Each number is 128 + 32 x the weight over its row's rms, rounded and kept within 0 to 255. Layers, rows and columns count from 0. Numbers have three digits each. The size before them is the row's rms in percent of the matrix's.

# layer 9 MLP up, 3072x768, rms 0.0676, rows 2734-2788, columns 512-639
095:170162147141181120068118129127100132113173176185119149139098101103168170101118168127151172069132167127118162158138155089104127132114124160170147121119175129088099100127110159144117151132144167118086081152128127134125118103087141127166169101126131108162087113110150132176140136055138170147063144126126182107175116120112125157141157118160136155175118112115104169200197105087121165157135
090:109139118151076159119125084116166136145115112154151111135134078120139130147151152123085153127117127156166073129089090123094110071117076141174163092132143174116214127092131101124161154171097100140138113126167086114133083172108113052087118126177180166139152177150162163150100077088136101109123091147106116116125099142130136136149131161124125152173188138097128130124172110158086136106127
095:106140150157155183110095138188123128143114106074117180109110161159118132124139144151163140096096096093146127154091151139082125220138107132098156098158130159154090083184108132094190122163118170127138084174099147096080164152108139107119135134096114169116124189122130127107124125109130121184095089113150129111137099127106125120172090105082102095066164094186143107170132131090083093177157
102:125075103134102157107147116192037176170097107197114151087165134172142124135189115080096142105122138155162110156128081156106153061106133068119167124100148136182114040075157139133134181142147146064137100154129168141135140122108085142137194132146106159109149137180120151118091140141122105129098126142112155131172078075158126156113124113118096049105099204088114137113112079083132126113158
103:117093129168140072121106131108138104151141096176103203128127103150169126150155080135172114104097109159116140085150139062155111131063139186023155156162170156138168111165140141118115108147157114132136105110119094100146074147152156108087095126149167147117177143121192119126161138130117125104135167132108119153085130198129174092167076106129121194111153130170107102114138130140140109119112
092:079115112089195133079120194113105106116093131134091174183032103105042077107092119114131100131055109066112119140101117141180194059108089162117088109135132095120148133179164126095099097122059141191128117088172160079128132102101147109112120123132171196132087115175158118117141087118109133115180131158135076182062127086128093145099127079086139108186079147150135143105121159122125115145128
092:130138137122104192131132139151171116133124151119158070124119123185121138141110072091122095191142051137113127113113107141173139144119150094153145094110100096052162147149117095148184101142158114101147099067132171155130121079129151166155172130161117181088136146167092099152133137105102226135152112188090103135154152156173132091152114129146093138098085158152130149057122138101152154117121
100:114201144130136159142123166149127154094113064169142156135114143144097145122112130138131136095129129159085150168149105155105170154121146103132147145081135165125108145153207114180123115119092044162101089143123114134119076168125102138107169202163101106186163085116134138127057193159119098149152136108047160107079102163148151138136170118133067199128152140090132095084091087098141118134125
104:135115054139115122085157102117104147151133141140113100126157080166146174161153109108139169144192114131134155187123128148102106138111132146113149144144079089136113145091100127073092165149089172127146176165094129133128072124144083105097160157132109150163120086149140160115151116132130153147101120137112123088150068138186102193160100146142099109084164196118095199161148133167136056150163
106:148136097100095185125127067169137099141156130164085099160102089071118104133114150117125115117089164113135168145048165150115174083114202076178147109121123129123128144128115134159117161140152125098090120120155160164115154112172133119141191140220171173091140139107129164114147130156149167083155147099140024164115140134127141153108138099089104146094144093108145125089089106122119112146091
092:171154137099115154120106145178163144138132113169168116139089126104130107173108159109168132090137140143165134175162134092054078121143119143148129127153122085059167168136123182090094056089113075162120139172155190076161091076174152115181198113145084111142114113195094180135115134133106161120119107127162103116108151155098086124161130116147102103133105127134160148208117130161133119156103
092:124130091128111144135142114114157104091142118152111123123141079099158141174184161198082125160180143128032147140106061080124125160161149101160097113130154179126174109063133118147124115142108111164156113173162163133096132127084107073115150120143122138139079064162113147109071073125175149083159102126117214135121178107112190100076204152173129066135081120148133134146057133067098093118113
104:112156170117117099180141109102123101078140126121129084078121062138125092156110156128124144077124124101152117134067101197134085107139088108135096183134129087098114104039145093140100075152160073159136081109076121092103114114152123154095153121123111152174175104148210164150202126161162136158144146180137128093101100143177109117154104125135106135142086160157153088093143081101114141146088
098:111110128132106128105187148134077112109111086133102106137128192103103181111076103116191141121130163145121108170124161102125117140129125157086189138138079136146171125190144122120100174162142188132107165081170101193180136146126079144142122135054157179119136148199095162161186116158110141105133093138130152125124154129126175163155152135133139098146232182154107140072123077107147191119126
099:094184119193067114072107131101097098117093115118129105065171135158091097107152082126176145134120058121096153175089136154175117129077155099118102143105091097150087163125075113187137139127117120095174135124116121164126120130200120106105115171214090129089073122144101130148173132168095128140115140135148137104109148115103102144143093145124088114166156137104125130160132157107109185156131
099:154144039181132116098097069137131084137144202135163098139109067145130142147117107097149129126129123151110084082156112138169164061141156146152160169113099118087168120107091130130187159161152147153123165131088112146100116108167109123170085139098122069153137146083078078126163127116173137078190153129087190113109068074103141146168222149090109115133173148152117104147102119142119159116086
097:108150103063163071118152142169156144181098168121142122115128145175142121099167094134131100160125143157134121121109114120056120102106146114124073182126144124085061135193164169112074135099131167082110147129111092166105113101161071123146154176095120115138110121067076093082095081114165148154126130178188088163140199108110162117204158143126117084184104108138114170082186132104091148141082
103:123130118122121166105103166126133127135118185109065130120067154157145156134141122105122125059140124162175091123157059144069190080118126088143097118129098108116134092106122158165108125084108094100148147145092160089150151051141115147141169116165115100078118158162087151087155131174117122163156079125164161097104102174135154127130191109121098155082134148154110089113138124118166096187134
108:156116124159110151149121100141188189112150122133155133133153095177059093138143128128125104114147217136191110132174134187172137089137063152137142169080171149168138151085132139145139074149146214100076095091192097123123075141091150136166064162059047157176124094160069145112175105125130195100109116145169122170136106081109154195101098068102084128094131133137128115153104157091134132108172
100:093151163164103105184116167078205110136104169107153117083113153174123151117140151146182151126073148066144133168136131088169123188103131149093158162120148134091100069127101151131127113096144133172135189124183098160142178179130142150080129164097125069135157139153156149096132109107099100117107177184100118131081107117145123126133140100100148119159104069136138130093159138143193149060121
100:156164070166101127073090152158095145097155087116182123120158132181127154118151145146071137178093138131132178098060135143171141092146107195084163092125112126121150172130133126117197097140139137098177150123117128114104111185165077171110136137156107189153184145097122164129129181133117106079089159159103094122123179077118168107034103080119118141117071160117159084062100109142120134128173
088:115164112125088141110123101084158150092133149136091143136147114102146099103153141082195171135125159152091073088096121081094109120117089142106173156142124059118133098099156114143086133157108159147140025133112140120073101156151165126100150153159162130155137171168127076136079071168139111111090159087108105142165097101115165132122138099197133170119063154085132239158141100138131130076122
102:132082107111130117157135129069106123123133137130166101078138068097122138107052120130094113157089122116139129097130125112152081108135083124173082123074090161076081133010115145067117113123050132143131134143182090165157105094167132077147091148108168111094120106147086176159116153101131199067113062096098128147095159133119088141095126083148096128145097144181137113083142097101071129143135
090:124170133181135174159154051178138106139132150147138140158094139224095069141098112126104125129143125089128118125147123147159120147092086124119115110125133114145129094090197096067085142171159134096132087188062130097135118116078129130062039138150087124116109129139159150167114127119131133151153148129160075125099149109061213119133138100126155159145102153207115063115118176110179145183137
103:106118129166084151099154127136140179143141051110150129138116130153135096071169144123068135122117122159163126202059134148127173119140170066141167103168155194098120141106138124156145144085148206147135111127111171152082147080140138104109119100152112100158123202162109124110152180154136125169111147162084131143084137122153113133148104160159072139101136142097108158126131088159149107123180
104:132168125174125131124115181127091135126125108133156133101085128176222084105090121122117201093204151174082198134156066138098120126128167120074117157132155099154115171136095097115164149146081147154152148088079129149130160152092119091169160115113195038110161096132070128130147128071116143059146074128085128126091159121136144132155086171164126156140143166095131081069189198129112112138086
097:141134138105133098098105141147139173133099163137106086154113149109166143139097087127114116129142175086124141149125145126148117110125094088121094126180108137084051146059095127196100144081155174068171119111205158144144119080124123104155073106111134120127179104099102118156140208164108097063132171137137107106104135162094185171156181134122055147092147166038129124158116136179147137088165
099:072096211109164134133122105091108105131125100101097096091114100136121039111114151113155135092086092133116142132093154192085140118107114145088118128112117152075078182146136094154136126076111190099121166118123089060115150175113147062168080056116096080088039172122109133142172115134145155177168117113181100103118098151119165177146108142090158078162142101106143102167096135128157139138083
097:143119138184151122105136112148139140159135140170158091115154131088105161150105145159152133121114129211140093095139093169110106131120124143105101126069141163140105134135093105109123177148161085205101075103190149128129159141077100144093171090112165131084132153118134165083148142157127104133125090199149099147143129150095222141145115145134070106142085075121140135122138067080122166135181
103:121181126149135139134168136116105157087117161117086089169148109095170134148139127081131139139106096060117157153140079132114159120160083131156187172129147139051132140177193064167129112140165096154144105181124133129148162175137089136158098140204143162181096094134110063154138109149170164137159123163116105143137152172091143170090093138139138172144162098114087157101148089146154106116117
093:145074117184059081149119146084096178129088127149089152139125111126155182156092106132127172158134115182167179074110165123120091088115155123098140172098152116054153125173092115116162134093112117152179118160132114161171154070086106154084151072148114119082143096148144109079141120132084133158110069125058162165191106131089078123132139108130152120118118098135113133166189127077150085166143
106:089084179118140130137137180151182138122128108116099124138158112106121126107147145180167135106166179139112099086152126142116176112104027122112082136119121187080181163109121107205166097151171105123126109151162086141134121122135125163106102139155098087119104051077147044128148160099180136122172113153162165114131118115151192157084109123167074166114136126188127079192124071095097144096117
094:147143102129154155122153148104157126047070116146126130119134137131120105161133163108076163142126193184168138105149084064142159130138155160109174187114142139131151191072138157134098151104194170106120129155099088085156140160128125141141152116167119157050214119110098155155150142119136128137092135098113174101123147182149160135135134125144113128141133161081110082139095117106104113136133
112:191144159127099085097126080133152168030182122074144137168078168099125116114053135099107107109142169153095118112142102155134161110118122138114108134146145114111141093122088072186076166073124133132164104153068131105172175103122120144134146114212065153127144129094089162113140116081128130101114098106122121183139111115107104095134207156125133129118174144104098127126130102140142144094140
105:061103117146098101163128102116094066123128123128072220155109146126142059141123157153127162059102113147121077108152146133132154132080078127094173095110087153140096125127063070124161144132114156164111110085120120151106175106118144113082142115128166144150094094141156097122155149133138150150175105093050089135116152083042131168078120109146075147114145132073096169145143163143076144130157
101:175118144112124154145098086109144090133080124108146130141139107161157148099147128091070109168148130132139101188103112173163123168089116094148103124105150159105087108044182059143078110108087147089059200116139104173191092151117152089141128139140112097162150097088120155156073129119131077087156101108159148065141122134210116074133154147146120076110121108098129119124141150145151115114149
099:091129166117120106100184105133116104101161130111092134174091158136096131129156129158156113119132131093199206141100128078161160131120141176073121099112173145126101156163150176188088059168134142153101105134147109118125086137065126148105126160174120111115155095145115120078091126090144145123075104108139167094201146144146087052131108179184131146161160082113061156084119122112125133116103
094:198153129153191116134173100077079146161141154138111122128070122092145175152190148125120170097083079085172159073122140117067119125096173129108060138168130125120114101121138141149153155127155128124140113148112148064117132118165133067158116135138112164156131082193150148119131222126149117179151151158167106120153134131147123068083129183137102074136119108043136100109142120129162118064114
107:102152134178142138086157167092073132174146149063203071134140120115102092082155145202104100108161116119127153103112138151121153126059149079185089124123151088120088156167153049100208134125107147153140096166155119091108123145151139079173123098138100147094151151191067140130090100145159138161131148131144070154127102151153119130151173118124165135073154053183116132124159176118100103136185
090:155116148107184101142108145208123065123090165105134158163116106140112143168138101100112150170146127099165172085117158134143145095132119161159122134153130137110144157096118169175126098133157165073195131160145141069152097137142152123068142183192145120142102148096143176192103093105136185145116170099121121074139135119126109108127155122139163136126131104121128108121115129146085082141134
098:144131099097129135140119092069155123155139173120139149142132156107074125110109141101142060086161071120061116089141121158039127100139095094161080152146133112128111116117081141115117122148149131114166148186105106169120162112088112109078092153135107091137079148108101113183186128176121144123131140127128088169115133141116181162141094171111144151143099133117125094165110123112175144081144
103:133111117112154149140136088102117141161095100175104151164093103116120086088151130192130117130102118072096113102089090132129116117095166148149139154152135154029082080130125068171067174177104135136127158130080186144142123100141137092119120135108170133111092119111144166173137135131206091161119119113151135105132155165063101124154150136111113084178102168126162121128169126125118168153067
090:129147173081182110137153119084130112121094184113177151129081114096094078093196054143100132065143148111120118122127124167102121178132145146122189129070121155122146161132176159087129125152103131151090145182114114137159056104155089073122069123105162119140158108116145108130107138154094118096142140101113091106105108126154169091093066163128080123157090062098142110078156105155165194127214
094:132097120080146166095087166161085090097074158103142078223134110163075035148101089127137155085129147141125101106104174084124082110089142126090098089176081101159145165112144119147156092157121160129139130121142092126127088157128133090085070149139069126181026132113131136119167117120122083111096082126134119129143175139103132180137074108114039180158164148096092151146118162118166132128104
088:125131085121174128111153102091118121109167130105069155124074078173101095109072097101115114136192136112104111183145084102151144122097113149143064096162111123171120173135118180127116096134122119140070099139153164115127089184059155137113134142115172206130109138207151144058112110108122127149102112129159119172036086105193094136117121125150064078132131140124097117124110137130175136162103
104:163140076158138147110073201150188080140177187125158145151120162131105125113155099135109136125186099076168182114132148123129101061076131085140123107102112170125142174100102148137136138060097147091089160138129116127147198078084159152103138117209144165123158092195079106128114165119169084125135086167148106176175132128113117114135138166123104128104124124132145144140150100134167087093157
101:114112144135108127135101108143103124149134110155105164106160115178161145101096121100130161117145104163080170159155162192112166140066149189084109154145118116152124123156107081108113145117143196161106141106198174121098149086079142111100189088166097120128075175125109153137158130132126111134155147118167138117108136132144168176128127089140134169154096148117104188124148065156075095142142
097:175044073128137163094161118085178155135159130070159100093121188083192128127190094120090164171121122114100106136124090119126115158128175120105125099098115091132121114135151138150152152115097115099121170152094158096162171123090162105130100094179083174117174128075144153134162136165109039123122177169115113140104118151132122119176104119088112191148154098104085184120099095099095098129166
107:070052145114090136155132145095112106182117177147200083095214139153174124136128154111165208115141088151079137133130137155143111105083103063110211133080151142103091175125052141174174125192118065134086096134143110119089099151177163111118094136155185154186136193139172159121119147156122135075153075147154088110135120120125120130098175092174127138147136147128144090124145131146096112099156
096:129154122156108140082141195133139149155168175124151123174058123173119147095102141126087172108163139101135127124197134110118087119088099136153151128190073132184141184099108117140133052156118150098116132117107151140127182076067124090135149143142148142176184169156158115074136098132121124162169135135160104073115128161116092101124091186128156083172112080136110119119083109086123114152073
106:143099137054099138135153118170112097147087158118158106122099182171164125089150142110139138049158126138137127093156141154090101151137154090154180120153138163148139147115084180113097061157124110139166137140118085128148104107112142092106119130110147119138121128140122130135139135135083152146087095158128192130133073086151063131102120156118067070117151113141119116107142102165190104128207
108:152111169103151185101108168143172120154121124147138165154108145130184168133124061147136136125134116166150167192166126096085175174110107145155163151056120136146074163130138126146177131140059142155111124139187136130167140144116141104067142116105115177123146131167096110153119125099130098123198144167191150147141114204180140100070143154106123147130105140135072155112098158155104145103107
103:112096162138152149123172140095129136155132174135148132152123149161153039148157168124104123166120107188150161056106107133189106067140134124098165109179145096163198112121143146114200097074160098095167117141104140145108161119117060141127180095112135109092161071153172137062055204146098056150105137119092178091153155175152139128122152115096123113181114070188127125170182131092173142099081
094:147132133119113103177128125084181113118126093082119195105165116102107186115136094093100159096143132106086091096146086139141126158150113144091116124153189106138095100115126077100128187109140112128106131140100137134110184185107054130061159105107098124078097102238204133141153150149121129161119124110124132138086143090159102127098104176096110139107122123100075115135092099122087158095181
092:194066091129141133090116132147045147177085125077169133144084155135102123107129144134165186086144182112097094141135095144104125139103035139089165081118157097110106127190163111153131116155176108148146082044141112097112134086171098181102127165113061173129111107143186113066136119130126124118168193164127086085132173119104111080125126101124202094156124146109159125128081131202135107181147
# layer 9 MLP down (transposed), 3072x768, rms 0.0341, rows 2734-2787, columns 512-639
101:147150221097126125148133069095167117137120093148139178191137106116111167102141115124132127080145141129205112138160132136149151161125151159116145096199141129149099143161135119111151132084139125153124081141140130093135172163121104112139153101097094142126102079093094099139123176136131123108113149148190204131090106127074130140116183135138141152138183155136182144174104146109104097148189
095:136129126126158124132159051058159132138176139164164126136113162153134080097177130111078145106116122138127157098161122171107086137124125168088109080117084138138106175118111067128159185128137120138113112149151111157086094099135116124153100136171171152147180097073123141195142158124165114120106101079094117084161122098099117166125104126103156097128128176096121155117174156061157067107146
097:151172158090107141180145196126147162120132156151140134101130110136171151105149061148125099136133197096175113126140179130091103116141156151167095166095165136088132171131087090075178131029146128142087141120174102115077094106134130093114185158112085139126193090178150150071142151141137144093161187130148209137140165111103087119077118085164108129137104173107128137140134116142165054127097
099:070152090122158129162135136133157092145134091164097157109128158130083141068179130070165139119113184126173168148091162095197105118145187135083214196118134159145120101139128148099168148161184158079137117139115124142113065132180092070137123146141116137145125164118105173146113113068148132176129115116087168127159140117098130128157096116076116086134118129072096173108088147158123060078119
103:150163140112091074086139089113174061182203115118161105157101113143177084122118142080105139112171133101129153137153160130128121121107044075154143190122119180159186155158125108117098121086136094070125114076109123098114137107153078123129135130107085148120117118188087104150151215135112066163099139079151040137077139200144093090158118077121091134151109094177116162175122093068179099159134
097:121118109160110129094130171171159174167152116092112089155121096152100166135120128152113111129129172068190138147127181105114159125245140098147152082168105072148179133120107098133129087148111150170185164130149130096099148176116108096209121098071138089162108115126109091104144133164142148092134092133144121123119118115133089122167142139117152142151135186138107115173165091100125112028107
100:154116142116123109171176050094136132118102067091129135104114109212163123126084105179085143094170084142078136135187216059120133209082125141186160102113125144115150086094171110151106179086110105137151153073192082029080153161136138118123172101059154147120143137106076127114164142126085194120112131137121111150129126117143102121094117128082097174113123150085154121128074115200128209113104
098:159126165149101171072064190108128158145175154121130176128179147133171128099070150161127170117106137142093099148083098097144115127181194073068129079166158117099153111120120132169108046120188100215103092149167155147172107092078084105121132111134156106110122110117117150088140106085128140081124139134054083147123130171136108132162141153109096150166197085173186175146079135094109177134097
102:123087013118118123108137178157145120114063158124149133128129113065136220067117166102098085165119110095132113157153143124115163066206085123117147168134071142103131084110164134057126163177160143101101133114102153186149145179144092160142161149126129058167089143148126141149075175099113145141113130142129170156092105141168113186152166121139110078072169120079111096119134129151117184155129
102:158159108149147108198110129165172096121133114106125104126103084149118197154123105022122107079127142141107101126098108056152112150144108156112148108097186117114119162137189189098145130191105145136086131139189190120114130052107073134142120121109159129092159114155207083112128135087124125103149121174188066141138187127099107073110165157138132114087131120144165168148140130106057121133079
096:145117176036113166193125110172107098134147126121159138144097138132140128171099132105138153119116136127165152127097088128153197161143158111119064105116136083145125166132107103127136112136134174114083128165169105127139164105131137173134153133130210112116159144125144124103025149066113118100119101137084154146142121109143123192134150186159101153131146122114170101111093134118143114129125
098:154236120123129192138183193177185131111137087149098032097106109131191111099070200093174139096075120185113133125151103149154169115120146106097113166114090072084117114153136133108119136098132088061141154112129192157093168185127106166103095144110107141148147085096155132087131114136113113184160219138090122107155126143112073114152081129140147132121127142118145116169102165111190153099091
102:150128166142135090167085129141111124070126080087099101072102155149078131113118152107125123150144147125145156125147102162123140131120183116130118186166094104161086102154090150160130088099130125176120131137138153090088124111107120113096171146149120097113127146155125136135167097086081145167117146146157178113104124141119078129105141148179108182151059132108110115143173123151131125114102
099:118093036117141126149157174149139083075148065114127137105145099150195167081123087081167125129187088075154149129094185147183049133118103167143089128125175130134165095115117114112027070068124154093089099104137153101077129150156136091164113106090128078105103124091131175087122080131105139154140143091185137183099111132106147154075125133197127125116191133164104141107085191174127156119138
101:079093148161090093127193146147114118109151076074195069104144074173127143154088120106116081157124098171232159118116076127113109159122130113116082161150135114199077139163146113163121187087106129108157121135194061190129124185127088121126099116154102142141119084166158106135164118109094159128135083143069164140146131165119133145116081062120117101150178132149144095158149121111069067079160
098:107108169132087175180091138111122143163088058051150124133141174161103106098119074120113090155129132126146126139183080094153125144126155115185086055181130143117123142092151162124089122130125151118112095144127124156153098137107091080160086198074155167134129149084076115138168121078079111082121075142106126127076113116142132166123101100141125078162160138091128125145165090096106125156189
098:131161153121141198167087118091129135192116130178134138139085016077136104094160113129222122091166125117133140136131050169060120124115166126172142118138195178167083129133124098138135065163163129075159122190130153098152148136176140098183182170092102066066121107139138164158072157140194116121109125102132096079129105101126088143089088132114149145172120168131052131109146130081189160129108
104:135070158174130104142112154128129128108127138155143166210126162133163118115122066173138167082099200128138144098103079132170180151055163177133162108166102121150134103099118130173135101133203107157040103121083126083153141157161095114113125099135124195041082104143136137111140149156096105104156189168098141059113073110165119123125160117103137133073119114089104117135168147107116079098074
101:095117134062197115175089127150132171142143134114142188155166143052177194117137069155113183092139128127190175148182088146128104093112081069138194110083061092120103161132124094151104158138168163186062109103155135105078113144143101121119116174113136137182137121159099161169130118077059112116111055136188115216055150103077103149083113115142091106136134158094151092133097132137141123087102
104:177175106102153152114110123097158123212161082111134215067104083103107079132137122116159093131152110093097168062106161067163091136102121158128132128112180155140151119101091205104150145037087122066142156099125112091144117096145104079194079153095138129124153109162133101112106114142113107146164122113127127112157133136134141139098104083188147129138146119073081122091105198125141079148126
102:113136111131100169174122177126121118117163176089154142094187158133131144132100091086075167161103093182126136157137130160144100132146145069162173201163166135123147167138175175126164126123150105110141160027146145062110100096144148144130134114159140135133112157121165151085115194112164116099127110115173129156129162100049136214119152205123151077139094145143136062081176085102108180150088
100:136106140154112142134147131099145141122029147090172079150117162144150122166070129139105107093168188109110178153126125121126090157091108085075102106142071180102058167093081125124127113121147101094101145127170165130113209131191058098162114135166125151077190143167119113157144134133094168151131131136181076094129115138134114110138094131164176113132105124165162156169146139091072114111148
103:116125113155131108105157124144177170124129125142145157095143119109103060091148132185147110096128176129164101094072093090054156150107198145144132105113141152095105112087172148163185110121126094106156082147173146181073101097182123124192133083108148103160115139126116150084067150126136184084124131116121140153104098164141168122132135148104059080172120144122151131098115061107141178156134
097:148102105168113175161117150107159147116148133132113133094117088108155130182155133059084086094092198160177162110100143090146110103121127138134173133082121076144125085162142145152146207152205091152153135108162136178164143079182146143113145141118118117172087118187136128177139124192146230096092128135095109093128125103153116118161140073161111134046122080137185158140104107145130140095109
101:176138140161133124113101123176139144110139107123210129111117121057131147092145115133084153101133055081094166134127122125162119141145101123157138144157157158102089125093108180152127182172112138128134087110141092115049159108153184119099090059094149114125085079091149103110146087115124121122115126162135085169153090141141147121133088140079079089082158159034123091139111124138127086117143
097:122134152122166138136126079142129140085140112188140092089133128155123149071064079124139181130092115122178168103108115152161117111134065104084123113172089103124090067130107075127116205132192132172057126108145106062152138133103134165150184091110138170145155119091112123097114148169096137186109141166156162097153139160160129154127093144120104096147119179134128120102146100055191085145090
099:130062081135159164073110148205158119162170129107129094109148135099114116166127213113129081082126120114142117139168192107181175126103147105193107134122140137076013177126118116139110186120084153121082179096114091184125167167138115163130127115109201170180158128137124142163127087111162140157160100118178073104097149130085168133110140187109110140115094142151127155141108118114112079105155
100:115112129114099136099092097110158137162102129184178087100114108110117080116068106124096148137083159125134145098129135166178119148121138099139109198101176096111143171107179124079126162075139158080114108111087093110150171153154154144159096106126141146117136141156146116140166104099101105197111111154130082160092168131056113104187089156117155121164079159115124102141140082120062110136085
099:081155108204121097134142111130127111129115120134081129133166073150148118175209113114129123105141080129106165094045121168097103086021159125125164142096080185141099123071148094153148106118090122100065162080119170135123143133078149122150091134125149097120090133161152096089163061119144070153086170101133121120100063116125112188108055133140114177099122109108066139127128126114125108084115
101:108151155135180110155105128107052085116167147097122120177194163135149117114177166082106178134103081162093166110130120135094065146131143135128154116042152167171187107124099116136105153121124153150138102147127130084121080117132190125151165075099149172169140080172095060108145112185161153177182140134153117120156136172160134146166118149149079154125096041148131199088149115103143102139163
097:109130111228193126171122141125133156125118105140099120185203080119099209116090130125068131119138092116151124128048111163083067142079128129063086187151108090179089135101098132107123084154120170083092054107120117123120116122124113111137073138099083131168135158188074117154153181122177171093124100107131074084135159152132153125137085125145153107064183100114145203136129118134133115122150
104:148143118191161156107203199158093133180159098135083128137108122116131143186135076122101137123158147112090137152137153156106155071165126108217087144092131102126116118129145119154118109055171137112100130125148118108127116133137107125117098108107141111138125078104114107144127111061151173141134104137119123150107112150177120099117135100161126151122192113172091138192137131164102137143122
097:122120086165055161082143204135139116110123114143131146100135156105086103165111200130063049150170106144161160161047130164161100124143125164091164149120042083114105198127109123129132063118117138056106141112123168155129117180177150108142140169137105109162141096091055153116149120130149137110185109145157153134179174101178094064108124177200130123092137119111164113130086173116106162126166
105:079096112115072137151188128160172119110166123107107167093100171101167155092107153111121112109159157113168116108105158136080162087138086161133098069127181149051106123169133154160172164075075105134133109119075109162113122086118151132153119161178107078131161120171095111131090130130137099102147154070110137130110101100115079103167115158103125145086098181110153072129126134115076188105154
102:077129124077114192116162164125091135187067118172046115152165136020111081152103133081124127137124111130137143121128179166111121181081158087129111170151106142140143136145123100151086143138176164112143143088114109188145103128148107107076134149169221134121120140150142094105147088206141175119129118166118150159140167194183087148105134156149121172046117138144118131131136169130168114129172
098:213148149164141152128136116149119137078094088084086102066167084124137139139115117114138134111150095152162106143095104150108085058119196161165180144110123161094085123185141125050146093112089094055113085131126155118093149144189166112132103153116174192109154093075162122064108146109177155133131112096092169153168092126108116096128101062070089170101112142117141105130172169149146097114182
101:149079137139145123211140102114131101149139116080076169124125153143093143144137090134133138160108183114149073135061144111225166152120139097117164154064119072139120069107150154198163148142188162151111117124164122143194144115098166106138161140129174200097157136152148087104199098147129080120112171102088163078123111121099134143091058183131166131125138141168164119089138129105190125168126
098:140129063141132128137094111157142129196083072178148091120138118085193122133108152105107084074081111128164136125145125107162137113111129146162137090101128134141151115181108142129157135081111152088140138136086101139148112107135118132193132132087132147151087068186116163149095078112191089139161084124154110104186112062133188162133112108143119161096174138157156139137100160117115156103106
105:138163137080144168113109163169119146133133073109129135101122093120137133138148158152087148138105174099122163113124142129154158123114150122113138124088099163123087103126071142041135203096139126103139121090117126082168094128163096167191192140140138095136127149126106079134140145152163135098139116100176103091132152086074127164098130103138092118173135112135103195134089151120085076126130
095:117120069142125132146114114083110172160145146115142139159158147126086115139149136146089088138123088141169170116179119098097112096140116118182108127141137169164085128129151100157174138078108104107104114140125120127132118099147133182113132125113128153159147168113151166110127171090154101121192170138079113175123101093129121109112147093169110099109141104111054133118111138170121150145125
101:108134153139076136139181123176153130084092144168131099149134100141131117168126133169110160182136127130052107150089150151130116139126158136166137133128161136130132132142134162163136104123112166144193099096184158111139088173063091126152139159166137157120191114175145131162117200135174082089124108096133110085173084092078119182147151097134147139104093171172114195184112183109165195209078
100:121144143168075109161129123102106140163180162181125153130129130079118117075065106048104153186062135118154121106070130136121099138123123146135111158147158148129124102082114127119102152151117063156094136156133175164111119125110152133178117126169169114140075142089150166066151090142143056102141166129142113165102138115113146175128129107133125095187106106164163121126098111153127203129098
096:121137135148111140104103086140111179133108115138120147161142108127084142133091162140126067114144127109142104133110102090126106139116146093143149129115161147139147121093150091144160136130100096171231095201099129118097170136068104158135113174097105149116096100172102118182111072164157160088084078134106151094171143200155061130116151068119120161135111187081094095184135100082143062148141
100:148109120122149147142166161147115123148091181145132165179169077138165106137151176106179120106166162124135118190162104063054154185127071159093183172160178166158177093132088104137122196059079181129175161106172144124095145096130133123089137112150117111140096078124118149157180158075136104149066113157190146131079138135104055075109142136176169129113149128136138090164133131173129102125190
093:137132115193122139167137101165197147140112094178093186090113069142152126146096142111145122081159148135106172101160140129097064112172116175095168110123082123130098157148132106116165108054113159052106089139152180104131146100151163165129097101089131110122070135108159154139193146141120125150097074135134111096157183203101139085128150109120177174124149083077161121161135126123082068156191
102:154194137093160102115156193147111150144137087117092127166146134080165103123166133176130203128069137078111209123084115175170142125108070152146160115174072175126123171150103140074119165092118180048141168114097166138106141101062091156181135132131125157146176120117137120130105083121104104122121146121129067151131199121094183147165127128095111108123071188097087096094109093132143114135146
102:078121143134152108113119178085181112144163079133161156076100149186105124086115159095112097140163120165116143141145104104110120146158098147134147114099176118097124129172185082143146159187081103095124133195112123120058175116190129118145162113149161198114127107128128137153092109147121096106135174119170126084148133182100190121175120107171139125080157120119084159123134135086089157158131
099:135132046099137136100129189193203106117112089088156139146165098184124159137113138166126181095156093180176131094164101107116115051103169139137142123104118072180099122118106157114145119080154148130104121124111086138171120133107094066111153142111063152111151121151077086111141129138149152140087132089154119131202084160115111100179090091060166120093149149091199180110094132102127091050134
097:048154131168161130174106133105181120167090076101134134145179157169098162137115106097120110152151114111087139163126122124067101108133132066111159103102170134092101123097112130170157153125080100126147156158162127108100096146127146103071097164138135149193142176140193120124147154167132166076125099127122159112131158129133095132175140159130168138144145116162118125109153104172125109146116
101:129120134116184072119083143104106127121106089128105142116140118080127176153140102161089154092134104126120195138128102119140204183180105144180150096107138102130143154118120188088131102162203108082068142114147084178115159137138101104091081168118115145132198178134122068107108094132105197137105125106161115127095161073139101139150113119099144104049136134162161084040124110128164141132101
106:084125139130055096170077156095103104167114124097085101080099098142160108131174114119172143116107139146172116086182125098157143179080184154128171107154119137199146142095100198153119122121063117134130089101135180157073139151120108131155138125117084121133167125176178131128112115168138152113176090160106133121109142104096117122102146181098103101099148042142129130161114122166066178076164
105:093140130129116107106070138128137117121146124100110118123120079132120147154161137160098107108171136158122219113075086093139140153079141129117119100117126153158143124121134121154120146128088172131148161143082115138164132100069159114141151172134161115143167161131139131108092149114158150105147151132140187115142165151158119085089184200106144096081122129140112150171175158141113170145141
100:094130136096110115153133110143181142112081189165118123167131189096117100224146098141112110120145112112136096112093144138153154068255190100138206133109114095129186114106122087100145162120129138098181136124204120133180073202154101120121094120115109126080117145191154140087103103107155110154086172097081160121154170128140116172169097084106095110161107034166117159169044104179075133190109
090:082110122089079142190149101054119130171171196178147088189130123171112120116126178122157122029127089128111066170071101125112134099094069108131128199128129119137118139151141150148099178139123144128080174076142081116108146067170122161198049157104132160109086065154117144158126115121118102118178124096123135123091152099111114145166083124086157090109160075073110101134119064149160120160135